{
  "hidden_act": "swiglu",
  "norm": "rmsnorm",
  "norm_eps": 1e-05,
  "init": "uniform",
  "init_std_qkv": 0.0348,
  "batch_tokens": 131072,
  "doc_mask": false
}
Each number is 500 + 25 x the weight over its row's rms, rounded and kept within 0 to 999. Layers, rows and columns count from 0. Numbers have three digits each. The size before them is the row's rms in percent of the matrix's.

# gate: layer 5 MLP gate, 704x256, rms 0.0632, rows 481-547, columns 64-127
# up: layer 5 MLP up, 704x256, rms 0.0608, rows 481-547, columns 64-127
# down: layer 5 MLP down (transposed), 704x256, rms 0.0571, rows 481-546, columns 64-127
gate481 154:500509531539494494496527515517486499482465530494510454480492481525473537480462477515479470454533534504499483481489558496483517511488512467516502442472507502510522520482515427540531516485521455
up481 164:473500523466520480500478499477518480482501502461485481498512509474520472552527506498521518478497473439463538542540421529488496491515537475493517501526474509490473482475506500499474518504474504
down481 161:447513503464527484497480501472520475499492488462505479521535497458524471555515484497500529499473500478498551532549436505505549494505554483477527503515486539507460498486495506512467514524503511
gate482 019:491522497508512509497517493497490491510536511493554511498516473494442509523531476476502480492482567498492513496494538491506482511514521500516512502527536477464493509489517488448503451500494508
up482 018:489511501459496530483485474531497472487501506470448554485500501540495460535477482537528491514499465515471470489480478523482499493505506480543499521511553513441515500498535524542506546500520549
down482 014:519524491505458491524486487480533473477488509515501493471482518511514511472469495502496524507482469498466501468483498508524494486478492453485462531545476485504508515506486510533525450473519470
gate483 061:444491517509516536505542520513499496490488484533447460522461535524455453493527523515487508481506486464502488533497452542496518511517535533463511492484492506546497494536479488503509470485482483
up483 059:475502511473477525520470493486497498547491521493532506500547486522567540531496490514509486514494507526528519517505495484543502485510531505538503478490548533501508522510510470499499484493513477
down483 056:459456498489501502466502520498497505526502494527511482573487494464463506538466502490477488459475481495536555526488500497503546504509510504486499464530519488491482511508544468550519504520528531
gate484 052:521473477517493503502494466493517526526474494474477520492503510527490552546510459516518477496475515521485527562550494545587509526506486475518495537492524517566496502512479490514471467504488530
up484 055:529466501483485475505500484495542492449489508489478514510489491483516504507450507470526518518499429499446484493550521471465477518484521485530506487553516491419499469502483470483506511472522501
down484 053:508511467519475531469496546476509473511519482519488494523489471486520454490493516492492536468562493478517512494507492492474432432505518530502515481470523496468518483472470500487512518478476458
gate485 094:510477498462510532479469471487492537507497499431528471494507534488543493499522499462438501482467478527515536480558519529473518543498491538507513488496488522477498504519494471498520481457517500
up485 096:495508504513492525515494504450493461551467514499552531458461506486520498497519524540496502525481516536511503523504499470505449447473510522544513512475514483497494512513498516477503497509479510
down485 094:509515509536455490542510512541530500473520500538496501542550419525468482450517499515545507475510511463517489508465494472521538494502487493503498508522526474491493444477507533494502494526501476
gate486 157:452485532505505506486485499472488464475497494514527454511484508464512502490460482534477514507468512424485495468477488475495498512540519527499505513432485486511494498527510488484502471471534533
up486 156:538532460504513483519533456506532495550512509454460512516515471526497497500534503481469487480532472535526510550537474519482510499484489450529524491561506493483488485506466555527497491541455489
down486 145:532544465499503494492560510503504530543506519498469536512513526530505481506543491497483484494557527532487459513502533520503567476511501483480517508569482491502506478473501508510502514532483501
gate487 023:478500475492505488512471515493528507557523515485511482518481513491528498504487486495472485498486541484533560484509488532453495537510490519520502501528485519472487498494519470487516490514506495
up487 024:501498490527480552508485524496477495470460505481524477524467499525508525485511475481520481489514563498559520531527528505490499463514510491463507515502478495468502488476487454482513480525485486
down487 018:515492443544512501501502522453516508468497505479464530506478525493463448515497530509462514480492512482508521497518502563519512519505474509437528524459477493502457500477456511484526473504490495
gate488 039:496517478529511547484499502477506495529472500455529528510529498497483549471510494486505524484516476528455442523502508487544492503477529521470513523480445507509505520473515525540500511525471517
up488 043:544497491512491487493500512478517498534549496484481493484507499538500460533460518545566497487484515479493465507535464474504499510507470523514505490521515477491497537520511509485504476523546489
down488 033:516508529510465514521540470474500524499525500535542512487478493496551495489456503534562499505447519496514507494500507527485516497489474520518514465474520521487476538499467508464470486531507477
gate489 081:526465490531498538514535505464504480508514506499501518480515520538526476538499548505533493505499502497453520510500520517566483490499498472516538513433493509500485515536499504475497484486523507
up489 075:501512481543495529510510505465498416524464505486522501532490517493570518490473484546484515488486499485504537491493467499430495527486520501509523522498469514488491499504497475490497528511491511
down489 081:534471507514497507471545512492546484515530537492473518471501522506502489507485513507538462459576468502459524513498524493532455515520491449500542512420494519518490516557478491447499480493506499
gate490 101:527534489484526479467510525483514541515475512533471478551529493449501528477491534532508480513475485490490481529498506476526498502496543525502504481498472497494497499484508488485489469485488490
up490 103:496487521494482534502531497507503491512499494478518493521472495478468491508496537487461520519495460545525513479516536449560493493495501517516516529479506528501502518490501441481513475496493500
down490 105:479526511478535541482473468506518542499492489530474516500517500487471483526503487509487526504468476511533497510488503506499482526546506464490477523480495501501514461473474501499515438512490504
gate491 020:489478507482525503535486517524492515543495501492541453526495470438428511503463515501540511483515493528460491503512479560479506492501514488517529505452506500525501499494505479475485472511529516
up491 022:441524487521514515461516492543502482499499493524517514524441486539521454474498481502509492486524552514444479505472521482548534500479481476490503493474481495521535511520498475493487491477527486
down491 016:541450516465464487496536486549444495501454487480477544501458474485506472526489509480507497487465514520508469516500540473533513496462482524502522511497513494512488525509472527496526497521507469
gate492 137:499556460526493539501494452533510526486517509529527498452480520504527454534454521492513495488512513519515517449507470470521493506476512485515507522480511532541515531499503512511480529447471499
up492 137:509500492461531517519486491509490479513485498484499547477499501519482500500518495489488514540524550517492452500504504505467492490507495501491463505483526522534474485494524514512508472521491486
down492 147:500483505467528487583528492505490472507493510513502535480530508523464528479532484487477508527560526519486452535507480505498486479498485504542459496506508509507498470505510528490483470543491497
gate493 084:545476470540507514537459499490488518538523473477479500501495479481448506479508472517504525507527442517489508498493520501443479490554539564513519511470490458474528502524477464545513483495518553
up493 086:504487515490481486494456522527469482424527473511455509513481481467516459493527524453491523495498479523478502478506519500396492517519523509509509466505479519524462509508522559508484506494496486
down493 087:512503496549514498478509443485485514511458538517566499412504479501507575465489483501500505509488487527492488500446474465508499505485486497491485534532525503499536497488507472462522515504511488
gate494 039:534506488483502482503499466503485469504478510488513470466555544490473510531463533565492484515525523515500517529490478514484496491499490502509492507454479497505519505520492500514495527526458505
up494 043:488522484506485490495484498469522495482493476495481527508497505476484480498479494486470492477494544538489518479465513559468514494503489508484498513477486518524473515516542549530490548500472492
down494 034:509526527483439533523510482482517522517517477532470520497517526511493476509503511516512577466529545491505520482461513541504441441536499516473517507492497511493474497513475490536444507467489528
gate495 019:518480491490528510493508487497499500456500487491502505534519472499431479467501501505498482495521542512458494464514461471500505522486482519528492505518497506519498502537498499489495500520487497
up495 017:531474477514474483510506502502512506491507495537485506479492507503517473509475551510484502536509504493509482499493541478533487490517527479547475516515520488477489482506497530482523502527492497
down495 014:469496523502460480507507499496571530559506470502459540479490500463527557501494479551517485459497496479536541489492538425492527538482493534499470478480527458455476542490542482478473531517480498
gate496 117:500487496520521526513500472501527497496494478517456537538502523484468490491490489479486479487537491519464461478522511499489499459570526509523512508505469473463505507510515465512525515527512541
up496 112:514487485460507519502471488464486513513505534517509528508562508517533478501498487546552494530470482495502529506501462493515473535487499469512508533493571474515482473491465570501504510504516524
down496 122:516509458476482511492492507478502509525513539458536477462533486514511464514491503512501540516487517499514518494498513515532529502472490515498497511491518533524473473492435548526492485487550478
gate497 031:506486516509501506534492477503508508480494502547484509535497474497454521514509513516470477495506491514487477503547537478532504534504547501494487513561449474455511520527500538472480528483490466
up497 036:496487535485500486504508507527504505515472488508509478514515493475541542510500527511465474482507505477551503461473527556451494534479517491512481491485508506522492485466491520516507494497522524
down497 024:454532509454491476505481487510493542513470497499504487484491498486492524526513500483459563492532508446506462481464501528469443573518514490458500499519472524553513525479458515469480520472512435
gate498 057:510518517497501526523542531526496513484492523484536531514489516484496514482519502513497515489532504492530487523477542527418523520549511509510504468457504500535512492490485500478481487510514482
up498 066:446486517519513475483492503503481499485480529509566482469520516500434495519474547494485528491523445494557540503492496488510501469471490494534488502521480511480505496527524489530473480501500501
down498 054:479480537508506501507519529446544492500495483505485516497454478462467536466504489516474534477522524485507528497498539499468506469503530511488469483472505515493458497533441476439531491492507512
gate499 155:507495523525499482492490532467494517493469501454518515504530517488502503553492542482512463541521503480509462525568485480497503457470522538492505519528561487489509480473478480515497510494495496
up499 159:497520432481532550490510460494547522532463524503513473494469495522503490500507481508522528474492489520474540459493505518548523503501485504479522500479476471492477503501512536485490510545487546
down499 158:504492459466525529537524445529503481507514520537491513507485484518492515477503471530501534471487487492514530475492496501513589522543484457505516512483455485474506528526491524489489494507526521
gate500 139:487514531494478513473526485461476481495529487501502566509525516517472513482513495534521561522474464502505516474508480468518512518486509499525493505465481502492508494460512494509441498471516541
up500 138:517477415497516516519516499489495550498502527475489478491541504488531486481468502462509445506537495497478448512525489512552499470517486522499505515537523489513523466503502529463541497558521503
down500 144:493518464527547505510516511450507530531455545487508485494523492483504473505484477469492466516534522538495449516555493515490513455527492569487520541522504485516503471511478491520559499565509503
gate501 233:517494507498500494499498427507488474512497502532487485459516490487509499502518490486513474507466496504542500482507506512526527513470479492485506525504520492528499518483448531489479515498508523
up501 190:547529477512503532508489492551491455515527532497516510506500491491506507490501501479469523435522471490513472541477474514486529515527511463531529484515529461463490527494464520525497465476507500
down501 186:487496462493477486463506544480507532517498479473514510541504529520504515503488519516495520508565473499489509481497506460504454467502497495508493507473482514456525481504567492486509502510504487
gate502 082:465500502494516516493539499510493482473497515538491537506473509526458492464529491492487515494538531532541504476488563501434523489494512532480493466536516486535511496519503486487504462526470498
up502 081:446492483476485480495539526536530501487499505497454482519470474528539531453478464500451462491463461463529507497471491527536490488472496507492517513512504509506504486498491504483501477502463496
down502 079:479549492494478476535495448517501513513461517501482526438467489483516459503501497513517563509542493551461454509495515481530508513495528483515496515484544526534521535484516490518553475524501490
gate503 066:534522477537494502507470495480487508524495508521479496536495483497525517538512499532480477526455476480537461509522464434470468462495474519526526482513525458505484493521512495512478530505503522
up503 070:456507468510486521498515469495511478477519509529546509523472516545454507491509450509497516500509544539535517486478496472435529508508500508503478514470514493472469508510500495505541516527469504
down503 064:495453509515504543492519500516504498518474505518489455498490511466511507499537497461522515505458506484469511536468522477487501449509495484508540483524470500532504499501482547510469526535532506
gate504 076:499521481502533523479489482533509503548501513467491504453487473476480503461519525542501513510518518468526502531487525440509491507498496525497504494511539489542534506484505501488490498489486556
up504 081:480542482521535488496538493515507539534530487481494469519495495503421474485488530508518497519505495474509466526505460523542531448493502523534513478501539494560506527528492487480486489493489493
down504 070:567517505501492489512494504505541535465517515522490484489482498509516531486501486480481556477434471527490537528527511524479431502526505517507494515494500487502516524494537491491524487527492528
gate505 070:481491535511508480496544533503533477462518500451521477542461501523515483484523468465502453471527553507524535527491488504513540498513515492511497465467493513535494499513491474457522545477479507
up505 077:533478522456501528503477540534496512462459535469525511512531516475448523468503508534495533498503471502488513483477520487465479513485471511503489509519485522488538479501505510501517534580471531
down505 073:494468502440491537532485523529489515489505549513502505527502504458480510478478470558480500529506450512519500479495526490511492504462477506504491499545473547481555458495486533511513528548503536
gate506 118:471469521545482493502521500519514479530483531477484484464501547500519492502497497484505513504504455544471513477491543523532524529509500518514504461464551507484497488483481534497508472525548505
up506 127:470477478486503516505487503532485543471473482544532502533501479517515505484462465496495495486509537461529504531461510512488512515541507477466503500543490532536550511499480467487491501465493496
down506 122:478508519514514520440546515494486516499512556469455493492527519514516517502492476496495513497500485519486500469507513526523571535498518508520497445486534496489444505476479492507514507568520534
gate507 091:525505487480503482490533512483488510501517496495547468457503532499519504476525531508542511505511483529489518492498446483578504508482514521527495519497525485491470493504508483528479470494541488
up507 088:451507489539489533479503483514512500539474529479509488511486497531495516514494485486546482522474500504510452512530527508512479509434471493526503506509453504498511500483496476487496485511504493
down507 083:489471543497496481490528507513498514519484480480551478469523498530486526468484561501532481542506494540489509518480467482526443548529492505525520501482509509504483496517451477528487488498495512
gate508 020:514491496502515507515498577518528487494519517571509492506504466470449499495482503512534470491498488495470483482526457468377500487506516467488494495458499512489502512500473506496516535498537491
up508 018:492526486486492506492510462517485514527477484497510531531515494496391470548489554520504475486518486504541517470533457562536525509497494489520496526497492492497496482466508515483550430501507516
down508 015:498508515472504500522567464476486489495506506491531496506518500511494523529528563551515476517475464527522488539519495490526457477520491521495506502517499446506491517502490514501465513509481498
gate509 145:489490490513482478492518512503463507504528491475551485477505509525545540529467520493498467517505484518478486472492456448525462465514489537484532555476508458512487536507528500534488460476510477
up509 145:491497521528451453491497518525472494534515506450515469475530475494522520504480535530507481465542494454477518479507505507533496478513511532521511527479511495521493498467514460519485466507480489
down509 140:510463490528445457468493533511490494534518489477517470484472495535525532536452514498503451477548499466479514492503502478481426446502487536498504538465501472508484518490541452498509455507502461
gate510 089:478535523487530515521482514475465471496475501494514487516511539539563497503537468477504515480496502527517505501480477506493504486523491466541513487478523518530477512497483512533498518482503476
up510 086:537495512543514492538498502475463518485490534585495498538528512517500505480499492537504510507508501489533507474431462493446504516514511483523505487548537456495480480487474527488515502543476519
down510 093:496480502507485444489524516513515513498509490521499505491504459459488511527503527566516484480554508485548466493494478496500502522474509536455486520514506482528522531514551468451491475540491557
gate511 168:475493504517504467508504499488509529493479496488513545501507516535461545521481528500504523492475483516503496541494483507486500514515532490503515502517538491473506504489514508465532497481529477
up511 165:474487515515496477507498502474506537494481467511515498505503478514454532495495517507503539488488476492497502548484494517466474518516507457510518490502540520465485535491519494460510495488540423
down511 155:494474524523494460516481506501502502508507483490473523506495514519455546495502526494532514463440488484528470506470520513492452497511497472492505500508531510494504540517529535513495473452521460
gate512 067:488519494503506514490486481517483503456500472500477529551475484485476510476486514504529476508486519477464490470490496508483475464492464509526508514557515500489487476494493504503476508527499510
up512 072:506506503498510492491476473449504472536491485521517505526515516461525525480503503472460483550495522509491501446521473505511468521474511485534506538560492488472496510529513523524487531519507479
down512 069:546500495493487511519465550471506513449492497481497521481490485556481477533477504506507513487458506466521454494522492504521569513502501469473482498482499530495499472492473466487479498471501480
gate513 019:494510494498511496472472493491492494518506511419503515496498480468428502482514541513500494497516398508479500491522502498507489512494480499525503508516478482533503508480517476513495510470506528
up513 021:527520502501485518490523489514504491520550499544474494474489493504548496490499560510512488496500426525511510531495496496469503499493507498499490476504533511513514483490513524537497496466512490
down513 015:543530551509483471512508488482467511479518482476495502464505540518491485533498495524494474484517488476544502514483555506484529514531518505497461471522530466499492542530503463456529500516490477
gate514 124:486511516521472518518498483537507489485535508454478482493458454516498498494481528454513474492527499517505493475529492504527496476509478475515482519482531477510502484495482499521520511505510478
up514 122:504527502474479480523480479464515530503532505466495501486451472500531495528468509458534492535494500504479528535533462523511510455469490496484500518488487483479499522509476436521457519527454476
down514 129:494502520497433536556483463499522494491510480471494489490488478517494499518497519472503532478498532501494493484522490509537438453523506501543479489470491490475507480486487469516516536491489467
gate515 016:482485504502487479494500490488529476530496500469470514470463503521533481498474475506470495539493482498479506488441440457435506507500500492483484502562558479488482499526510494508503559504470521
up515 018:500455517495501519507508523453489523508496516519481494477494494473506540530516521499505492495510490519553504525499516500486485514471508488481463479504475537525508484494527503497478539511526511
down515 012:524574471484499486524459520446514473515486534439455478508484494527521472494526515534481527516515468446513483477507468497461472498527499525506527490507460484510467493479438516491500506514483483
gate516 045:539525496517511518505470493531481513547529495455466488541496541521524480545512515507504497509486494488531537485463446506450486472494470539521519502503565512492509507508497510509469509484519501
up516 046:508497501511497532491508474490495483537552493435512473496479509526472502527505458499479525476500490499493526517470493476515496465493476498508514491493494508527493510501501529515507514487502481
down516 038:509504495518492528543491527497490538545502473503492489525486508490525522524522464504499464510515513479470492510489477506460462499517499468484528495505508548495521550515523483454500519495471519
gate517 184:490484461496499491492512468451530506516481485472512508517533464484500509546470524500524491574475494513511461519527484460515487511444481492540530538511508483467487529495512505478491473505501528
up517 188:512519492491461529498522494503519543489507495528528488479507473483497518491520528514490521483475530519499511494504462471484484528470511507539525495519501473466498547489519495535477478521522517
down517 173:499495523511546478451438509487483502530511528460523518531514503518496500486491496518503519530450498488517498523513499574527430511473471482478529520488509495458461484531463494453455532520518466
gate518 042:455475485523503502454513490480499520527487485518524538491509505499478485519494542452524475530476498503520519497492446480536486470495486508504500488529513523461494489527507505505492509492531525
up518 049:504539500501483480503470505523509507479502487506468502488514472502470507512526466529498533481513487491416525491497446586491502546517515500517498508538529479558474503503486506488513539496488492
down518 042:497450446471511511518486475498485486479500497509539488506485494484486498503444461492480400540445517558492493485483506456507519498499463501522486497481471507471532433522525450476481461503507489
gate519 124:517495480533471506524476458493510514484472499513463533485490480465473502508489468482530479554521525501500508476503461520544498479537518490481506536468464462470511501481501473501541506474526487
up519 115:494519530473488462510501476512499491483502492485481494480473491490476488516506508505470481501532526464532506481499452528485471500557513490523514467490430493512486488454503515509493544458511445
down519 129:483478526535476483561456483540487481459459472493484511477491489446463523510521491505505491543503475453490469485479447509497465508554537455481488481449450451495544499475540453459520505464521492
gate520 025:444514504481522503513517493469492491467501482505530496515522502456548549514511524487479489507516513481521491522460491466522477469507524505492479547487486494539482494507498473496483493490499506
up520 028:433484466510505511509510509511494467445465494525519486548488480530474495489493484514461499506503554534476488463480521509463530482541478489504496469509523501524487502496513501471499481504524512
down520 019:473524460455494534547544575470531444501525490504468505548495490517498479516516500486523508469478498506453521494492499495477529482513469470502472494474495482512488492516500485505465518500510545
gate521 097:538518501446469508469490511519476512538454509526482517518545507506508491529522485517458490511505491490574489497470522526512516466518536545498490490495525469521505479471486484479529503510529518
up521 101:503495474477514501517518491461478512542484495461490480497519474470518507542491516479526462539480525490514480480477484502530495509474493472516524502497457484489506485536494552502486465494497485
down521 104:515507509531470509524511480479535495509522446476486515492469523509511513466493500511518516488508524494489482533526477490476435526508482495462478546490494513485465517544455483536491491497492472
gate522 100:486495497499513503508503490551533542501499483550484501500506489534544547454478558518463493491490495513478502498513513526512469516451505474533529518491549518515540528526500479513488527512499544
up522 099:495506524512478493492494503519481528487528478493462541489528456546473514478552505519459528510507493538557484564461502584498509477490502513484518519522546497512515473526505518509522485489523537
down522 102:510478530455478514478483503492484456488475532489504491483491477479518470507494479508527521520532458482525545472492483479485485507548484514494459451499494480489455492469485515506521497509492460
gate523 136:504492512511511517524536503479508482496526509484543533535491534502489525534509488515482528503517508538497484474457514502521494469502518504489479503452580506553499518510522521517523491488499544
up523 135:471524483482491491521531539514490426482534520488499522522496542487492508533517492500476491498522524533475506487473489532520491468489500530464457477504535540532498498498519539515497458474495497
down523 126:503456525511471507549523527511472503494554472491510518504471545497477530500541463481478463511505521525494511516452507545527396486466512499527467479497534573505492558505501522512498493473501533
gate524 017:496502522533498504484517498521516477511471502448495516505515505537563530500504443485490510479476524489510527501545448490552500512498481533512506514542512483526496490540508492491498547509526512
up524 019:527469517499480515509520505524483475479484508480462496504465499475467490467480507538496509500498480527469494508528518489569503501497496499533501508478539487521507494495524506519480514513483514
down524 014:517526466507477491525467539474508512510505529486524506522483503484527514517508509466535508506485481529482504506485510482531468516498487463522510518466506520508450518486425503483559508485480479
gate525 018:480505496503490490490515498516516527492502491511522505475513491512516505557502450514464486487490548498598528478539466528556493487493478477530503525501543488518509518518496510468516459528474491
up525 018:545551492493505512495514505500490517480521515459461484511493514541496485507494496493486495490490526518487481482505482529492522472479492549528482513497515485527487488497475481485489453488509464
down525 014:525502494514537473542527498534560495535495479483504501520482493496528455524494488504555509502508512502502462489516537474480525485541519518463491501493502510474509497428534529507480536516488500
gate526 108:543532482509523482497487506516474504504490519509529506548528500487526480493460520519521484481499509509485497511509511501530489524520525540505494487545539495516526480484504511528505450506535495
up526 103:469466461498469513490521521494477476483501479474506508464496482501422461496566511486514505560503510525493533506517522493501528446479479482496494538480487512479507488451491508476505517511490526
down526 103:516479497484487504501550486478517483521508491500499498449524514501498514506503457508504506494501491501477490477548480529507524456491492498483502500473479482487475518498486510496511461510511470
gate527 132:467523522535491488509517505534468508483503548520555528488462500523512461470534483505508498489509502518487470516512511471512513455472527485496510508509452495546494508512460511529502519528550549
up527 130:523465452518518525483501515477504482520495472500460514489574516475476515523469510520476507544494506459514538491530486487488496538547514501533471525511527470458497462486520536494516494476476474
down527 136:541511415486541495475507508474533499497479472476478526499558495482474543504467515497493487514508509473457479508518508530501588521519478514531509523520511468509524456503548535471513496492482489
gate528 083:491457511488515556524553462488513479506494508533527521510492494500492470458490520537517528503503535516526495472477515495468520501532485493464518502512564493481490498470493490489539467504503520
up528 078:488477482515481528518459485477493494528525482496498479485551474497504506494470507527537514527506487514464557482519541500500481486489526503523508475520504484469482491509507530525502536536501506
down528 078:506458534496504518452488485513576503517504528522477493528470492490489487493462490476463502496488476497499500489540476467519525516525516504498490515507514474482509511506484502487514545479510505
gate529 109:520517529479495474514495497488509494513448507518503504446496530517452514532553471539477515487523507513458514526527429508479490495518484553453515504548484491548521508483487500479496495465496507
up529 105:445490502478511493469492512521501496473477510473512495499510526546517490482491477536523469488492523510498566483488506512494500486519474510546502475470472517544495500499511500548504509489497505
down529 104:488519514472528528504493470547536490457476495507503505445480505532501480509491476502508472507500509516466512494531486517504554510509488527513550522527522497546515516471502560505502515495526478
gate530 029:480540480485498485526496502503490519454553504486514484491502497506531437522531538472495481494518484485541490487477495536529526480510513478534457487503511527486511510500508489451501490532499490
up530 030:479475513495510521520483511517508505484473494496467493474500498519474524492532463525448478518523493505520473507507507480596508494521508503485482498523509514518512486466507520540519502462475530
down530 023:526463436523487507469500493495522527482526492478463496556524519549488523501493481473476463502479457510445496483549480498513489543500474446505521475484511532506525493538463522525492516507491494
gate531 073:528512499520459477476506452504525503497476518489493475448513506453499514473520502476479496505492517520494479473513498523529526531486489472514488501506519502515480493510508505526508496501501500
up531 075:473510501534508485518505510530499511483474490507475492485477503543504474477492540524518558526521561496506506478469538485494525542503491491509466502503502518528510482477499441507504505479479503
down531 073:463513482504485516516500513513502525502479507487467469532494496467509495498563479481504498526497498504507525499488522483522563509489472478504504488526522508501498499519505468522485525472487508
gate532 087:472524506459508508479507531514501507527469504507511504494477471526517469439502439517517531464530527514479502520465496530508516483478520515498517488485508468512517495456512471511522538493468500
up532 086:494468525508529510471488463503514499501504506518512488493548472542464480461541503489521521550527486516528494518493497545494493500496481489521493477519497478481526474492497471528552518475474510
down532 088:458505546507507508511505475522515499496466486534505479543502491512527565511506484496503484542496496491549560533494533527501507500502471466498482463502489530486480511537487483515544492505524529
gate533 090:479490485514482512505490468480508498501438475496482487484470483512518490500479485487511506518484472491511474501556497510478480505493493499492512501537537495453502503508516474496517457502565503
up533 090:491516517507506512510451540487477499529522503515499502493532510517527476501519525577527545490490510497497480463476484516568507499546536538486483476490493492499519494491480520472508508497502491
down533 094:552504550477492460448500504476521518479527551485527526490515529468478521509476490456478516538452494523467517485453503442511529498491505483517505516501471506519497537483477498508476533533479521
gate534 021:475487523484520492504491494488487504497518493488507490493482506492559436472524506527490513510498534502494516505524503514485497520468518525492514493554497494524507516498499510521504495526483499
up534 021:485485438521522483505526515496539517449506494541425487511527478555563509473498500529472504499507504483506526496496457503445519487508493475472496509548521522518468510504494516483506495504517502
down534 017:504465491539511494580475495475512509498495491504486439515518465535490498507537502512474514499528538526477465514537470539527517506485504495488480498471486534544516471507524489510488473477501495
gate535 089:469537496525497520491499494507512558461528513519500478504484520490500537438452484509485518501519508526530506512518467502528520505484490502500541465510519501499500501502488474484486503526463438
up535 091:513459461523477530508512485493490482549507487433501511501482492515462507535508499535527529523519517446472514517522477519507477500533475499465484540480502489479511539530488528498495476503485482
down535 091:544530483499508484430477495520457502457510509508464504536501494531521493539504532502498526490491520495480515514545528534496547545490493532504492491535480498518518480441518507497476515520493518
gate536 192:497485526556492478493513510495504523481510551526490471521524482465489499464472494502466526503510504472486483493490521440509529537569498444517504451513481525513501500492490496500519486494533530
up536 187:442519541510479470470497568529508484480501516542525504467468457469500509536509541509536503524481476500476526474517526504470517521485482487523515489493531511530550489493501478514513507516494454
down536 169:493495498514482494449500541491471528494522516540482494536514466461508562507469500509482520501470507465489490479492495453505524539537490471526517493494506527518557519481509481495524473474516550
gate537 051:496486465510481484490503519531486461466491504534538486522482457517462505470522473510475548489515560551496522476516514517492521495512533469493515487461510481495502518468497551509517500478537470
up537 057:535480445488488512517482505518481486509514503464545508512541490482462516490453484466469510507491481484496468509539528486490511505520517497517495507504500505482531476512484531512476474503522499
down537 046:531497505515472513577487517466514503515477538542492530484500515475489491502505507474485504462532502466520473511515530499502516479515499540507511498534476503491518474540509450496497533490498502
gate538 020:544532486472507490476494495482532500487512488541529510490480531473477458506500557494509512494511520525423488475513462461476513496509484496478494464498512508447489519530488524545534492460490486
up538 024:499513513521501500495473512528509526496485524524480508504479478504535508501517453501485492468497559496478493506474555477477505498498495525515476483479438516515507491495504492488475471497476528
down538 016:479479514494489520526519531476527522465515507532489477482482516501531473489536544489497511545529531433501509552487486494487514512478516532498508496506481466452472472467536488478492489521475505
gate539 106:451558507507463458475481537483509488506492511539512455473499482493509512545485436483536498502529478516502527554512492472461519498446478527501503494483562521525478501515499481538494511517498512
up539 098:509496486491514537511501438500515530479500524483472533490506511521493513493521560586496534499479539516521465498506506490539486517515480497526518538484465483438517488515480519520466467493492498
down539 102:512536471505550515456515475510509507518497476505476510516508498510510486467486537530517511520485532526505501555523462501499439520496509511536484542493467469501527491519472511491467524488506457
gate540 101:479527502516522501506517494509494448528515496524477439476494506534512507505534483472506474511490499515557486512524493486537480502514553512524513481451523508505497506460476542508492504447555466
up540 102:475521522468488474473514501486460520493508487512494522517485509461503489493499496470533494503497438517509497485495498474477531518462489477507435494502491485500490516488519480455534493502511522
down540 104:523482453543524494449474532500532524482539511524518519503543463503480502519510532523526496520521458517511492502474516496492531477459482542480530493519528511489480483545527477489463457521522536
gate541 139:472482500505526491523505501491475519489532467485495470516534529504459498492475485490495509504518508456494459471532486473458506521516519490519500487506546499487490483519471541519545459510551547
up541 138:503482463494483549484533515507532503485460536513490564494526498477541479516484488503534471521479498529504540507503505501529499497466502531486502540475503500504517480473512510500457527509467489
down541 137:524492492493548463552531497485461492519499449490498483501519502494486512467502477520463513498509491511460480500542420498508500485532527504504496478518529487492503501502472550530562498508531533
gate542 090:537487476519509480484485457502487474512546490433489536481478461513511510492524517497470539490502541530516492480523483524517484502493521511503492518513492537515520506489491542478462521536494537
up542 082:493474504519491520509477506522533469475433499502491509508474492486507525445480489497476472477500537529478483499489553531539514488505500499498509484457474474502511509512488493507514540483496484
down542 084:458501459527518487425518464514488482523532498428476520481474469495498483499508522490452526509532499528522459475507503497527457496526512507499503513477485527488532506490487492465495500510494496
gate543 019:550489495491501511533532483494480515568494491551498527487489511510510486496492498531516517561510477460503512497493506488557502489496513509481504480473504475502496513527494500521506542491477501
up543 021:530475483496491548504499485517493478455480477503566481552493498473418510489488514498494520496503458475502512518512516505529495424507505519500525467484505489497509499484476490496509500502529480
down543 015:510517492521480471561523489491533521477518483508443530512515499482488531476486532467495488537514471477509506517530487495502545461519501485488494479465464441476509512523539509502451482465532494
gate544 019:479503487496523456495476523494490498529500528492466473483519494504571501500504429492527497481487480518500463518481506471452502456507483525490493509469507476486509535489520526486492521515495497
up544 022:533506497484485504500506523473521491500512494524439532512540494487578555508488522481491494501492492503502528483501483487441487523491502503511525541534501520450502487501508506483494494508485510
down544 016:490514545462475515494537470463515495468502461478502547451497514508513499505511500507513505467534510525524501478473500462505566483517472476498498500485478486466491464525507480460467521463514523
gate545 120:485542470494469484517477517480471501458482514514482510494494484476472517517466492486477532511509508528522503482441519511544497492487515453524494484516461517471511503484495502524495588472508534
up545 129:477488522458502523503489503502460522489486496487441521522506492510480481519498483509547509480509528491435476498525457477474471525492498497529501542463501504470535524499493456476507493527483489
down545 128:484533517482473491499484518522440542512476496510491538503512527493475511510494479521577508493503514495451481492523477435508463487498487473506510583490516506485553485512454475482518481521472541
gate546 048:470464487508503466496528483490505514465523500541487525530476482505467526497511472471485512477510526509510505510523495526470525490492528508510517512502502462485526466492520535499495499518525462
up546 055:523524544496534510496512485492493503513538496464501541491507524466483497552485506494481489504514492509525518494519522509501502533499510519449494510482487492494503501462505498454471477501507482
down546 049:488453451476459501490512546496538519492503484515484440496499476518479486491521503482512572512400495520475484500463507537492532471492500491515501497473492508506519507511493531557530482504524515
gate547 141:443549476511503498510480478497490475480506514500502504514502549476447469532483518516538531542526493517487494532541462461510495510498525497506503524524475490493532498453471488461521484462487471
up547 131:524489473483540554479512536484536513479502463476507482461509488490534531494491484488495494492512513472483480493508506542514553486518460519499507549491547516492484479526493544524493504519486506